Weights of a small transformer language model: width 256, 13.1M parameters.
Each number is 500 + 25 x the weight over its row's rms, rounded and kept within 0 to 999. Layers, rows and columns count from 0. Numbers have three digits each. The size before them is the row's rms in percent of the matrix's.

# layer 12 MLP up, 704x256, rms 0.161, rows 600-616, columns 128-255
102:501448499510500454502526454517518533502500494461489482463494508472477543524493486455505494539534527504481481478520570525491511474501536460499490506473443513495540526496519482465470504542498534520490478522522511505521504515494453546541490503529542491511557505511497576559520500504484493476495464529474467442526481532495509500512461449506535494484489467512497499543514479503492475527499
096:509467461479514549460490480556486519525438531507531462497505497497531539446497487541507504513506524505527535476528516526478472485519509542477480487518445485535514505484492515534544483482499511477495492531473439493486490486481502469518489530494533481465497525457470507530464481469452524460523482555495537499506532488506522512548509540482496504496527506534495488535552518561482524509469
097:537482515550504510466502498465542483486493507518477491515513535498505480470532455528521500468530532479481533523480520474462479488496498463520505571535482459489438526500501501519535480533505489480480480490508460485485528515498487454487518498473541489486504499473525491525511524483508502490523495528453510503462493567513503507531539484523490525551509487539514492468497448525479519539550
102:469521523515507500449513527515545520502475540500480501496495493492519495509517471523479517506482481484498524521502496470493463518478488483515445486485475539529527498466525475521496508519467471541520492519502522530471499558480477495493463508544507517522500522468474527508488514535434504516544497495470492452505517471502473504512485521490514432491495488540436495483482534470526511478516
103:466481533528545473509495500525462475515486479528470487487470481526489512552524512496501521462560522570523512508502497498486513499480483489482551472434513493491526484502486512510475528504521497496476518510521540518414493516469506433513510473464505483508502470479474545520483536505515493463489436495496498549498484473494475524504496487503471480508531520469510520451530513461470538487512
098:499546478467524495479405486496489452516478512536482514497539493506554501532492496533507518532491514505469510478494531514497496522506517458496482562488520483511502475494530492494513475513480510476532510502476513487469553486500515519489502539491532522502494507487533533486493480518505455503481538550483495514503534482483522485462484511496488465513492458482504464485500494540512521536457
104:522485538481519483489527458494509523470482463457494490458468511484525521491517503503508521555537487497454536480544529507494514480473493544516526507496505479522540509527501499488492451491531509464561460511512509525494484481511467527476471487492520456548503501511496509448494454505513497502470499507489504537509503518453480490455543540479529493509463505531463511489475507522509559548502
099:562506479520467459514519495505458526508426506484503507523481478483511481507484500519479520478526489487497500529503504486527475520517504497502506533525553472522515488499532493505484493460477506512490555505472480524516532511472494507489528466468543454525483496493485488518492503488459531485482513504478551523497477498542520517510471516489520469478533518480539492494475458540458482515506
100:520484498472540519504489494478537512490462476454474530481503483508514505523512502509503504478509504522506508490500441494430487516462526488482534477536459528540498459511570500503496517515515467497500461468511529533490490462535528490464489524480545522510435547480445533519481531496523481481505498525517520522537490481461534472516522507433478499516497513494510517498493477494517521514512
098:500474466478482468482475497481443508511498523503476482512470516483521524532461497475514496492517543443509508496489517509531522495503485487524506512464533557525485492528494460486566511512497495482503515471489481486502507486516441500495556496500501481524516515507501476542491492559457477519500480517554504505517489510500488522528467533506493518500531512502504500502525520496466507518494
100:433513542521497520517518533490530511512510493471499517486475466495470501495536478470510493532534520536513495455567501527490489509513511490512506515519494535491488525514510508529484514486483518490499539523480516513482475501507496510457540490445543538476544498505524467495495484488501516478538488525484454465492483498552495476481525523511505513515514525517510541482533455468497428510468
101:494446484488463537488519561529490458486490518511504486499518547512507501512494479484509513474545495490465504500482531521529473523534499506522479509494490460516509503497486490491546464557488496527512519507450499491497504489539510491508506526524448541456501513479497498455481497481468504482489487525521521503507485442480493489539490525457498465472478497534492500535449499517500525473504
097:514503487502509558536486543470465514504472487475492503486502499502485524495572484471482521522510534485497470454472500464502483519491534524472487490489457503538491508510516475493532517511535459518501533483533456445491547501480516510455540502478476521530501512477515517536459494474502529518475507481475490508527511543508490483478495435492541446500520517467487523495516523463528459527496
099:522516476485465511519512462506472514484498509504524514492487494522466474475532539501511514540499575521500505505513546519487508481514497501521490478525483526505497489484503485419518480514555474499555505454482505455481515487511516526481513479484458490462519477498508454552446503514495517513467467447543487471520484491498534461513526503486497527533503510478466484519467459498517515488546
103:425527538517492477500500503529492523490484487473507538510541522475486515508500513495509481505519462541502512470500447522453510492482491474492429490463546543489470488453547499459489496515501532520485483461498514539496487500531521484523533509484504523529497521532517463472488497484456485470465434485500511511469503497496520511491527460465518498492493475569518501491471490500495479465512
104:482488515441512476502510532499490444493476542500517528502494537528508488505484499517443421491486485481520542499442523486496489513495529487474495502505464496510485497513463515515540503482513517544495477529503515462493511466497512502481506531470459554514527513514531484558464493549499492521490492507521468471499477458504499502520534489492466462471433534477497504473495494455515514525502
097:497501519489468509457441499500548471493532480470509510544544509541532502534519496503482469496506508493522459516517514458544475514523470506445523482476525499514491528460526497498467481475555492497488497497494499527509514483542533510490511479512525524478552483504496508485471504473510535479494521487525479492473527483536479508490513519559523518482513503474478522512523561524470463514450
# layer 12 MLP down (transposed), 704x256, rms 0.0907, rows 600-616, columns 128-255
101:498479521499517529464500544476434489518522501469477548474492482479483516514525479508495455547504502501476493476515506530491491481512527509529542552532499494509508500541530487536444515475499513505544511500519500560476475466468495514497538487489535508479492462485523507539503487469515477506496487503498500516495501487483489483487471459523536458480525509432470517548506513501544485517446
099:510528497535569523454498491462485471523492492489536470526455515516482493535496483564483533548532532498528464504471519492494505492506509491497536524513466504478535466544472517506477510496487488500473460517520490491478521523495536498522537533526477525521501497503467477497504504542509542534519503444534502504520503528519496492499500484518501488486460525449526528472565526485499499518499
096:497525468456523501482517460465553525476492475491522520499496459546472484556492469462481508545508463439496504496493502494531536491520518492531469532525474516487516470469488473479456473513512519456482498510480486473467520513483493446536502511472492538461519518536503468478535491526478493496506536504500492497480472517501497501496505493512474514549501514529497443486491498469505490515483
100:487514501477459504478548510500476519488543544488533448507531495472562506483503449477470519499475499508464503515503515476457507540471468487478512511511463483504497460507501486528532522533459460536513449473521486525509490550479514525468459519545455514494487484456510497521498480512503494529524496496504496511510486474465519518494502490503501537500443481545535481490506485469477506510474
105:498465475503472458509521526469483477546476498506469506472505513517490474524460510502441544521544503504493490502474503501495522488530553494477488488490518483503498477506475512441465518482512514476530532481465516488517486505494504534492534516498516508497526485453501503516482527527570524495471575533481507508478503514500554550497495515474503529459476534482523484487473479495495537515459
098:473485490477518504502498514514526534468485541497514529469512493476509501486498477493528476484463516499522480516485533476485455511499519460492525529499498495513475517539539524514499503492516475493493513492462528531466498486480519472537541488484519509480497489426517542487536557485439493475508540462476503500461464479504493478519523484491480490509478482513495507503476527505503493466472
100:530468498507485502515520477511516499530510557510470522530531499508536502507511473503458473472511516508463493427498478483500461521521519523476512566453505514480524506481513507471497459506481506498497509507484504493512507503496521527483503473500518512451521485542498512457504488480470467459476503453488509550508473541512504513541464524504456487471523517493507481478481463531502472500538
098:514424485503514494462506482475497551519480474503519514506493506498514524524493521481459550478521515458511509484478476522477481452483511508449514506485495472496529457471484473508479481503540488510506479505487502512486551520468498515480492438482518495454535506533488521524453495485493544516502511511547496538488501498546523509481454520479477492477483506516515504499556472466485503463520
098:493457503474470496515462514523530504460503462520522529541517507461478470483521513557489423495508491537486497502501498469502508495503478487461477504497471511488531604503478485537540528518540489476494484495471506542448481501476534490544516486545505514502539507513490540480525478472523477495499518519522487508508513528468498542499489487527499500484498527469488450481523508494499470499465
099:488488520531567513512472534478537533514528537488506489523473503452515521485489507476506506469487510475495525467498516461495489495479530502473538483506482511507523514500492457545515479539506505486512535498462567453527513483506490493494541514431466500525519509496543480531527510523476489516521500458507512507542515491537490511505527491479489474484524530487528476487529512496464496495517
098:495515520533462494478488499507525485496536534510508508457503497473517481485534510483527491503432506530532524528506488555503527504491530502501513488499534488512537513450511490506519520542486523544483487497478526493489488514512531547458537535453512468508453449427539509507498479476501506512501515535538492499529497516506486531540478557477481507501445474514510456484520469505478507468494
104:498519477528501482491508515486542471508484475507508507502481499496484466514498498517508458490520448560527459505486479540537522481490494504505471478448508470485481511518525532497509501513477494525542477548502469515509509475516501495494484519570492495529506480477525473516536497514520550496473490504494498530492483511510497451471493510481506515472475531506523523507507501502483500502495
098:470554500445523507491552509454484475515490520505487543507516480516494479517459534478500557502503498461535459482507467537494515511487509494479506487497509508472500471486516496509511503524495515509526487509514485472494545448516520524480489457469504506500536535533489476525530526520495566484516459475474520545532502490488528497539519510494514529487492490503530476497495500519456454512533
101:510496513504462516478517556470520474511453512488499492485499552465519525523503529472501490521461479470449503490490505536471516475475510513499500494518489483470465497488499537507572438490492461518459493521437478538535496513464528516511528512493503494478486522493494547473523486511523495490498479480518499479508499523500509469489522477529517596536482467456474539450474531504500493471500
102:470514545511477500446462518515527506484535529513528494505535488536508486508523536476551496513486475527494540508472543471459514503521504476518478547488453493534540460550480509507495517501509475514478528511484537465480533466515513492458544460514529480500492496502521528518585520470441510492528492480451506513531540478492479524505506516472484508491454462487479489490517516509530543517512
101:490499490516496506511518490526529467524488510530459438507497498516483488520498520494539487467551486515534519481521488519493496545554498484529501431502489493512513523490468548452511451523506489503486572506498513485485564492562478481499498498491504457540522499495517479533466465497517496488539498462551508482507503545521474503509545518489519483496520494539469506482546545532481515531517
100:508508557450485449490485506456538484472486529547506494502492441510531534520495532497477485541541523499508492493545494490471470492535489497510452517490469453500487448480503493458542522463516524509484467487509554481533482499494421498545527516502520543506485491512488493501516487470485513493499523502499463506532467509476482493503535468506519469497525535482479457508529499453503507461521
# layer 12 MLP gate, 704x256, rms 0.148, rows 601-617, columns 128-255
096:462497542486533510512501442474485514480540482515467483482490507503524464492519481525510556507508504527515496488478472497515524501517525527489537541516511504538462453506489492469516472500487504526496494508524491475489459502479457480500519534455534542463477501489478550451517502502497528519494476453502469481518503503508487519521451517497501510490491507473530510506521512516483520507493
101:520508518519464532453483503500492508508509499504516488504537503477544503494489470485486431504497482454551503533503554481504496488485467507471463460496482556516469507513462499480521465501486512487478526465509494522558485510524500491489472526506479463496503510482481491528529477524481449465482467499525514526534478498518486525494524510516452457449535499522463495488462462458523507491484
100:481467508434488549551513469514493490518533491496467473505466520499478483509508471514509469484550501462526453524487543499500471494460470486524525526488508523511486514507526522487451518465478487513515495503479496536524522502448524558520496514503492497516531450498513475518487485475519489503511503522517493523473469523552511485471512536517487423501517522518474476557536519501538465450549
100:486548504521472523528497521459514446485474493473492483522499525539488499480482535506517509524505500508517481461481551477473471516489491492517487482496491472499502490529477507523502500504460523479488503534452479495467490528520469488499519504512494537493451474467506502451517472486496473543511513487577508513518490514461513478482480459469482500506445517512512480505521450490482477460541
103:473470503466503497441484501485539512483510524531522499507506524474527476497505505495514520468529514473483485504491474513518492551511476546532465504504506503498544500500508478458561500446514468466520528523495478508552464514502494516479564531524513520523491518513494521537468535475483512458459455517501529476515485525486501487485514468499502485451510543530505503475487530512500502538518
106:495502478522457486492518516523514473473489485514500477524504495490453504509511500538514557497502501493518519493475525477532507457535473473488471472513529526472485518502453521471495456498505567530498522526454514480534458473509554475487516466449525531474504503514475517494492475478501515488461505490557522485480494498527489515513438490540541482539518527506507484508526455496514423476523
101:464449497482497470489498513492486500504458497469521464476473525498566512526534532509490511516542524490522515502496498511519471548495511491494539504481525520475525464531515504495530509532529498485486510455528455482492458511520520462505487459529480496492517485493476518469459504501501537526527529478506521469427504472471496471488484521489528499465530520525472518505493503527506564478516
100:503474468465498538473496502495549521520496486486509508521485456486522495458503492489455498452452487469475497483515493521444463526512503503484500497514481532484548472518500501500503497494554486465503480489470514503536472475515463486487495486488508456503522505505478505492511489495518489443454495509509508465501495543493460509461474519538485505515511463467518455488492474494510451514463
101:537551512457507510473489460503549488521535519454578492493486473493464518506505527499463490498528479491490490481501474483516467475513454496479523509510489497489467475493541480467516506499518446498479506519494518496515503472527486513525500477499517456527501513514492504522503480500516478476485483527494546483483518491474529453532476492491538483497495480497452519540464538542492462494496
092:510534478469516512504473467469492530474500516520503490544509470503510463518470514476500507489450522484540480527489497510512551429495508545488504515509541517496514501526531493510491502462482515487507431502495462509511502503476530535512478488516488476516489494502514498521501493517464529501495492454461485540541512496469473525516532518459480494495478563469498540534523493466506510467530
101:512490505491476558509485476458482474509515500515516458562497493488548420468484501476445525497497494498478471551514484501501543516459527541490486490464466523499494503500528509501522436497506481551477491490529486515533488497532475487503447498477494471486493501458513505509502562490456515493523483519516496463477503487477495490519518486495485507471510484458502478510468486493512505482530
099:504468494511529520492501544498492467483539474512469530505513519505476499457487523497520481490495503467508527482500514474471517486507505498491492482499492544509457475496510481484547506481502488545479504452493504479524514516473463501470528491497460499491495495508507526472502447506515478530529507495517497514531471445496470497521546559524465503488480503507508498525511530486484536457416
097:483526510501532525507525527506473506505480477455513496461531527456519467480466526515482491540491537503495514534495484511547465480471485494493517502513500509476494530487512500498513486480499493483525512516499492512459487470526489501490486490501500529481455507457556491511493508496481499538438523514459484497516517482486500514487448513521478485516491484460485561530528528535529513497528
104:519471534529485520464504517520500485481450511480467520528526495482497508559524531507490527528547517478520466489488519516526529502481495465477549503516547518505527493489493488543468517488505503490517476506512534521492496539472510490526492489489548452488487479483520527465469500522507479497492458490483507498478481514492531546439452481525487497516534497514525492562508478489514477517498
105:508516557452490510473510493498478527524496488493516511558449497486509526537497500487494478502494481456508445509490514480495478494528496527469513538494472513471479473491535537504529508475561536515498502544516536498492506498517511555503434512501449513477481516508511497485512480515548468466461477553499557498494521500514480493491508488529492513537516542465531518482498492514485459507528
097:525480513474461537544464502529494496494523541546541480546495485496505482541505515479485470499530477503478524532491500514467484526508502487485499462557501514468485463491449489493454503500499500476499488483490541476511513474500472480448483478453453532469545497498516488481509520497478520488515489471504496518509454462455473516515509468538510546489502525506495512517492515527494476496466
103:533465513484523498498506479559454473499534488463494501478486476475485567497506486499493464488511499487533510520434519531502474479541502480462535479530491506494515498523512511497480502504494511465482498516495483539434492504512517507497498489527548539517508553539479464491515433486514482512536505492490480499472507477522484510480501547529510491471503563483472483490537514481503497502499